Each number is 128 + 24 x the weight over its row's rms, rounded and kept within 0 to 255. Layers, rows and columns count from 0. Numbers have three digits each. The size before them is the row's rms in percent of the matrix's.

# down: layer 6 MLP down (transposed), 896x224, rms 0.104, rows 65-92, columns 112-223
# up: layer 6 MLP up, 896x224, rms 0.105, rows 66-93, columns 112-223
down65 109:122152135152103100141164125138150114165103132097100155117112182127074102123140132149119149158139095093170113132146150119141121128120157142175136160124113116136105158157114116125118117107175138171164145153166140116147109059122122122121131155131128074164138126107140118133117126150142166101142143147125127134135103119127113118106118125120
up66 098:127113131179127129175117116125161117121136114135161092122130157092113095137117100107124079153167151100153111135144165107153087146116120146121110132119152144101125170136202089088119125106098142123128119137152127144124115142124182130135104125114116141148121126094149123131106115192140138157121131178143128190120125140060115153104158109131
down66 099:117143091126123123131149181139144147166125144151097115164169148098115106130111151104093150135155104140116101101117139124131193101130103125125099103119152106138139152126144121150154112138130113153186114112109124108100142144123139137112107123154079132115114155105103142112123148135102149110141133092076086136089138105110117098115148149110
up67 087:143107127117150102074106145100106108148140089142138135140110101070106120152134101158123118081102148155108118161157090118122128067106146117139151183104107170178167158137124119119108182136129147099156139095114144169157109132121106132157120132143124142103106121134147126142096115104114151087144115115129166115139104164119148151136096172161
down67 096:140152167166144139203119155133130148113105155156137115120149131186133136120131139128117107165151099113097156115096148141134160155129067118120135077149123096092085118135149132120147118122125153138079150156138125116132138125154152102125116119126125104183132150123094115071156135160109124115128107134144119110105143112122161118116120122173
up68 112:137105172107136118109109129114113091089113112126141152143157148099133122084117152129100130138142109104109143156116099142085162141156100166140095110103128159122133145122101175088120116073167129150141165146191108112147158122130106152090106109137160131116121109124119116086112131165178145121122136139092112125137139158125111123079133159167
down68 105:114098085137080145094152139163114187151121126119134106109100127130076137179181107134166145159138144144081101155132171100107123158101148070117135149118123116108120127132132114152139104098101088115063099126118132113109108153143161139118150137127093078119125133120113174135139135097096105134102086127134138157127134116106129142170082069123
up69 099:085134109142133148147072057105111151137119142116153129133159142105135145130117170145098101116112157165141130136103151134122121126165171104088106149132152132077128129140183143145133139139135166149120146124140142086133149157144101109144116122140147160114125130168115106164132151122105113121118117087114120164144090146150115165161093099131
down69 098:161136087140158110120134153156128129127116147079112157135129176160116173094104085125115137093113160131118143077135109166160123140150138156165151153142112108166163145173131152126108147141093100140133150146138107177129102143126113114125131134100108136136141123118115133117127152088088148180166149153105146110131164118125128091125164142119
up70 100:169133095162114171119089170089138146077101098122137132118148137151148135131107113117155131106124169155136170130140098091144146148156114124099132098146112104099122162103132173129173159133166111126105120088162102118112102147145098080148126138164101129144145148127155154138100111171127175134135144141096133136102165137128122076142103093154
down70 106:144102137145154108134130110116138083132157114096116130128125122163150148112139094090136143150133131080142114116170102133104136090185150136145105140124136173128103175126162160161140110154141107077177104101109096162140111112139123126186115122124062140138162093099146069099115125122089135067122117149121123141129103155137100155130166159102
up71 094:162111114145104101131151149130109120099148128149119136153150121190127136143087136174126132107100104113158154118136088110114148164124138152097135136112146061109124139141086124114151122121100148144118092121083189085151133119109143139144132131129172156054130135099144096127137123153126113105117133156137132098137127099129096151137100113080
down71 098:130151107135126141120109150174137095149139144085128155113133089110121126136116123115168131179142146142111095114115151132168149055112126103147104141132149150149125100134149166141134123143171146107092136124145090169110129098102132120144117105146144142173150133181101145094136143082102095144076158098124089153129125126108144148106086131209
up72 100:131115139111106103147104173079137134074179142115110106140088103140134126126158110084139110122135116117101111128091075145116162113146135127128139115157113114132158125194089128131105146115145117107156077111115136127135133072184078154166162144159095119161078133131075137138112095099138152142122127139169122105105160115169108142115104089100
down72 104:143091098148117092147144111130171140150096108170115119161156079121093133115115082143170122117167154133185129121121151145098098137117077111146083115164115074119139147127109133109138153152132134201145156151127098138120128148133129112099155144092150132107139108146142093111131152114112106139128125138078174129170117124130125132146154100172
up73 083:135157135142152168166130094170109158131114109090104118100114131150123147111105124182092123182137126100116136086127110173109148141102090135094156139146144111122159131109135112118175068150135169130110120121130120137070143103104140146122169081142162126184129121121150132116098124131122154189144140131114106127147164147110120169137126082142
down73 083:112117139129102115103138139099158110126123136166148149155162162122114085153140123130113114086123128153138113124123125094130081090149160135130095108103111150144120165143095136142077140099113118138133119121112171136147110142125130122133123183136040139084124086112103123126136120105132122079112118140155157171111147111138116092109117188125
up74 091:105140130089086103105136150093155087092156098135125109079164145107127108140147105098135148151143155125145099146104106166110124121127100110113110118124125117103097120094141123110155126133162154093145111171107166141170112117148148092159124139126095112093144130158097141108147096145163095174137106131136115132111091126118112132162132168097
down74 094:184168142115116103090130077125116106101084155117155106146180123123163133111144134159144072164120086145123185154146112109170127134126160111141131166155138148141100159147107158147115141115087118161126135114135160145110151153112143146130110077175157100081153108088122108160141192113130128112118143124102144151111134117118153147104165110123
up75 100:129113148110093141102121099126146088087168165126176101152097121129101129142134158095120135111107141151108112139088125117110149174106113163115138113160118111121129097159121101112126143086115162110096171089107114150120167149156133127190112127179126128146188091111135105088151198130140126130148159133141108119164111086118122101168165142099
down75 098:172140082144178121116105119135130163099154107056102145142144108115124117100180140163117128132152106147142115141106092137129068089140139138147103141131139103110106158127174176150134085170113139112113070147133173124148124087105124138114128103121141111165113175124106140140108100136111125193120143119146134115144104105115126097098084142123
up76 098:147101157116102140168141115119075146092141114141159138122126115098181111162162104146117131069130118131135116120108108155125092149130148129158106139122142186108097125090126121135114142121170106147122144095133137144130157155135134116127117148130152097144116142141137156127103115132175098086125113096133128143145105138191081109166131086138
down76 090:139143125114144136086103130133132125161112122127121136115128182151091127075116107104181125134146177124143140113142144124095139131122121118133110119149142096193169134134100102137182134117112163145107126133127124127108134098130123152141149109131092148110143144086142087116129128185090157154140139151135120175133152165056177130135158165109
up77 099:131109133091155132154100171128112121124087135120154105115139116100105085167161135098116089112116107130156108111116193122152130145131135128117129133135111141131137076117145156111137147145109104100128099133107157148131105136102125131208110174132120159132107154101116183139133114142186105155107095121164107107150126155107102128158098141138
down77 105:161096136124088087126133162142113081114092100188122107116132134090095121154137144110139143140156137100141121114124135116131119125121113106142143150118132129115112127130138136123171169151127099146104105109143127109130086101151097177116180151077112102174167108098144128137102166158113107138140129180144131135159145123122114153153116127138
up78 096:069085106148180129162117120136105156125095168119129166123176128173127115103125123112081138163104152172146146128152140131170119109162143108130122130104132151142105137115114101109091200115139108160148098124122107147096120105134131129108142143105124164103127136147127145145153151170128139135151084139123173126132104174138157128140132116151
down78 099:203114134156077139107130163158115145136116084118126136133121117111136144107103106147127147116096149112139130097144102096145101137119134098156110153105126144105129110167112127172131151178089148153100090141135106110129110109105168151144157109155149122143152145137080127144100095146075164144100176104138111099130137086103125153131107106154
up79 055:119122116087103148146150104090130130135153110161132153129129120117113113112100146117092168148115145121104165115113136103119122142122156125109154121098128146157170162093125145105101135147160164140145139122114124146127185118096170167150126096155147119145141156104123182126087123163138117134164130138169128180154117180120131076122121158148
down79 056:188169139172141146124127147131136128095099114116131109135132144149115134141119130154172089138106087151143116155114123148144129129125125124110126171144135110103106090164139075174130150106105101124105127137147154109141099141140079103102139129129131141113131123145145051125180109096086118150137135126111125106079117076091132144117117108159
up80 101:087129132136110108166149136127148112176134121150134092175102144177110118139124188076153141112112119092107123134167109119119141138151098150137182093156132190153130130117100095092130144133197088102129097159101127101123167119143133147119153155149139119165129141114128120102133122158104104136146125120156092117142129094134154145093132127112
down80 094:141134094119128123090128128117135140137181136105159154080113156138119159119141120137073112122156131146160144141144130153137072169097149093119160154128124063113086152152135181127112150106076135149116146131128145148121128118146114131140115131103127157169154125123131139142115141113160082134152145171119151129118126128091082109160105158117
up81 110:122166162148090157109117101130117107153142102112127108134118146160143140135133148114092140101147124123124104088155100123145149107128120167180177084147130087125117123144145106099142129144097133164122138111097136100133126149136167164122115127153111170103079075163133116145179131110128069061119143087137115148115140116105144129103133129144
down81 096:136100077125120106123135143120156102068123144139153164137142122099116092107114129139159147165125117150107146162086150118110122133127154090096098151126108149164139106103099120170119156121138121089122122146141128140112106139114092131152156130090146074126197162121110157100083131151140169149179106143115132088175120164157142144158105131130
up82 102:121148129153118126195110114122071121136079169099086129148134125168111118148168176117141119138108161120117118119157156123128112102149113127160117120095103136151113139155118148147164084157103087163149124145150135110101111126132102113154163117164050081166104133116119184144129112135149159121132098132124140136122154116135086123100124132120
down82 098:158168112090102124081137127128146120112128094171138119120162170131148145155106139113123086125099107123131123134095120105139112126118122122106130107119129071125126115167191142119130134145125141051133109113166153086148095139129127131126130168121141102093119136173142104120118139156126111117125153115155085133171141108136164143144140093166
up83 106:144111143145126115157110121124119095149110129144142142166130148085097119112079128143133123111152150147108138142143143137130158122124107098121125149065097165140157116139155088174183190172176100126145119141114146108093139144153141121150120120101108094125114142137135140137145135148117117083124113120106127146093125129101120083100120123121
down83 104:084148120076132100124139106119122112134148139073104130138167143154147127126134133100153149153117080095153120122118124153122106139098144124145127128171106074147157133143156147134087065089085139173135143131156141150115143131098068090104139124146087184073084133152114113145158117094128133104167121128136146097151158147147131115145123140128
up84 106:108139106107109112134118133105141127168165124112124094159117112160171105146126157145095141136097151144131134199123135107137114160113124120102164152150170085121134130115100108132115142136113140136154118106142125095136113083092147136109151135146092149120106071134101121125105152134152160121125073158108104120071142156104138126124104108165
down84 098:156137120150183146150098118167085112095106129158177141138176122108129167096086123078128148125118157121137126083129136156117117125148162124144086105138123174153135123131160117131147132108140137136130107114143134141146134148162104118143101088144144142124119169143152158092111088119081126118133185081130140115135084152134129123124168125117
up85 100:093134090136147121160131170115139184135125102194162083166141117147134177136128149161140134121148128144093150132144124122118134155134120156150129102118114087147132151145116138128116126126113147123083142163114158125113145120114131168057114113136165106129146104096114162128114068125120128158117135117140184121124144148108131078157154113130
down85 093:148163190137183132114140088121140098146115145114098131135153134136122113094098120119120070081107127137117129143147146151142120137157073124119094157100113134130113101147143130132146176128140115170180105135147111144108174106099116097180147123110179134134134130115127122145139113138142092123117123135110091093150103093119132136095136125076
up86 092:163122137123135042092082096136134095115139160149151112166148101112109152124141173096100188110088134090090145131135119137160155110146161111136094135130150129112130136161143164159121133135095132132118111100136145132144120118113113134120133146155112134124110139119110114092088086142156130119075132094125108165107090160157131166111205121111
down86 101:105152106163102134168129127156115093133161091149130124114107158121112164151113132118092105125164085130114095102084132154160153102160129145101150110150117099161137141138105144139164132126159120140115102130120161098142143136108108128108111159170162102138125158115146124157095123152139128110083140141127092175087123128145093135162152124123
up87 061:113098092151155140135119141131156136109073137144141095111087136129091115133112141129144118137153113154110129117086172127132156074077150147126166146126117155168100091090148086167113132143144113147152140113152091124103167143088127141115158116112126105172131127104157129100123100166067119166155145122175163100130111125154102113133097171134
down87 065:142182154121109080099134092097121097148148124108120134107125108132112134102089101130095124085093112129131134130134121154116102161145127100109140134078136121088099138149117153083160115085103186111081134104104130104142120119164125113144113118102159160130086124123107162121135168150140159111087110148113078130155128121118129143131128085097
up88 098:127146135113104100126117109085139115089153099145102149084083134134093066129138133132120116131127146117135122156117112138148122135126136094115159116156148140129122139139100116134115123120115118114083128147146071150140157158108169151127141160143084103171144123114118169123092136140136132134110113148131133114150117104105166142128134114147
down88 106:054137109121176157080105105192138140105112162151156119128138151114144108114119172133144155137115089101135099101099127107107130110127139128113137106117116114125183140160130163130135096160144161146138131115117165130099123128132097133157126125158135127131104119157098127133113132104131118116116174140160152122105148139134089155140132137129
up89 101:114063132139129112107139112159133165128145110136123172124089132094084164092107122120184116144169139127149099127151130113092134145103129145123169107152163124130097087192133100140129130125125152165117128138143146180118132130121098125138145095107092089146142132149081123134154087120097135145134093167132119159141118146103071136106160174099
down89 101:102128116110123165145137135084149147164129118131131118115130162138136113107135113138116080154147112157191141107118090128103131137097133099188074139138113118117096136114118110115098126130125136130137098146107129146138127123134139113087130141121159109123095136080118101131117117139142122118169109152160104114134145142129184095121142090119
up90 101:102110134154131113132134144111137101123160123144132121170141160119128090139129146148099084153113116139124119128168181154125138163143102128172122058116150094119145131114141090092143143102134104117140119140127119103155139102140141137165120140153119136097142162111111113154104113090120127155107067102123167116116129112142093149162118158114
down90 098:095151177114114173150114137097090148163126113172132092151163141146110138095104140082157113141138138121104082128147124158122124111143108125099107113106168149128119119159099126132144143132156158130137142137149111138177164153111164113122157105168136101125132152138107146113143133086135096139110108108106104159073139105138128132160104076058
up91 106:149170146135093130153128129104123087108108156140094168120148151137136119117067145135130112137118119112124092151110138136096110151108124095122138117138140149109167135190107155140147140137155104153181148093116119117136119151159084095162109101154159135148143081147116106143145141096152149142113104122135154157148126137139088146135083148100
down91 105:159136093098121135135114133182153149117150114106156149115121135114124144134089137124145097130128144122161147079141153125115123144111085153152113103115081107134113125100119147123093129131188161090162144097142104130112143123134149114091109139142110160102117155079141096106094149106159128105161136095117140118118118121134140097106170126153
up92 096:120130111147114134090125125176124124120143096143144112114143162081128140098163127108134149124116130162113110095108088153132142091109170166149129118100089125154107158141106123161103088160109121076081131151143117157116103131113126147097091116126120093154137127131130113110150051125114105145140051171131108117130125120125150124143176166118
down92 094:154145125111108148129066130085114142142116154116131106116140114156115113166107143148124118134119139124166157160144110114113097137172125124147123138137154142129140090106143157071134166113127145170151105062147144090112159146138112106119146113140116164086124098136151157142124149111147125134093172083126168121113126116152089136131082085122
up93 091:112162157162129148094135168134107134117160114171110121132144102152132130177130128109154082145138133137106086122147174135116122159132147151110134127114167096130140136160155122121125117148105136105131090100123164167115095158164142138122052144137149140097128147099110092118157164110157119104100154094152152143140081110132143108116127145145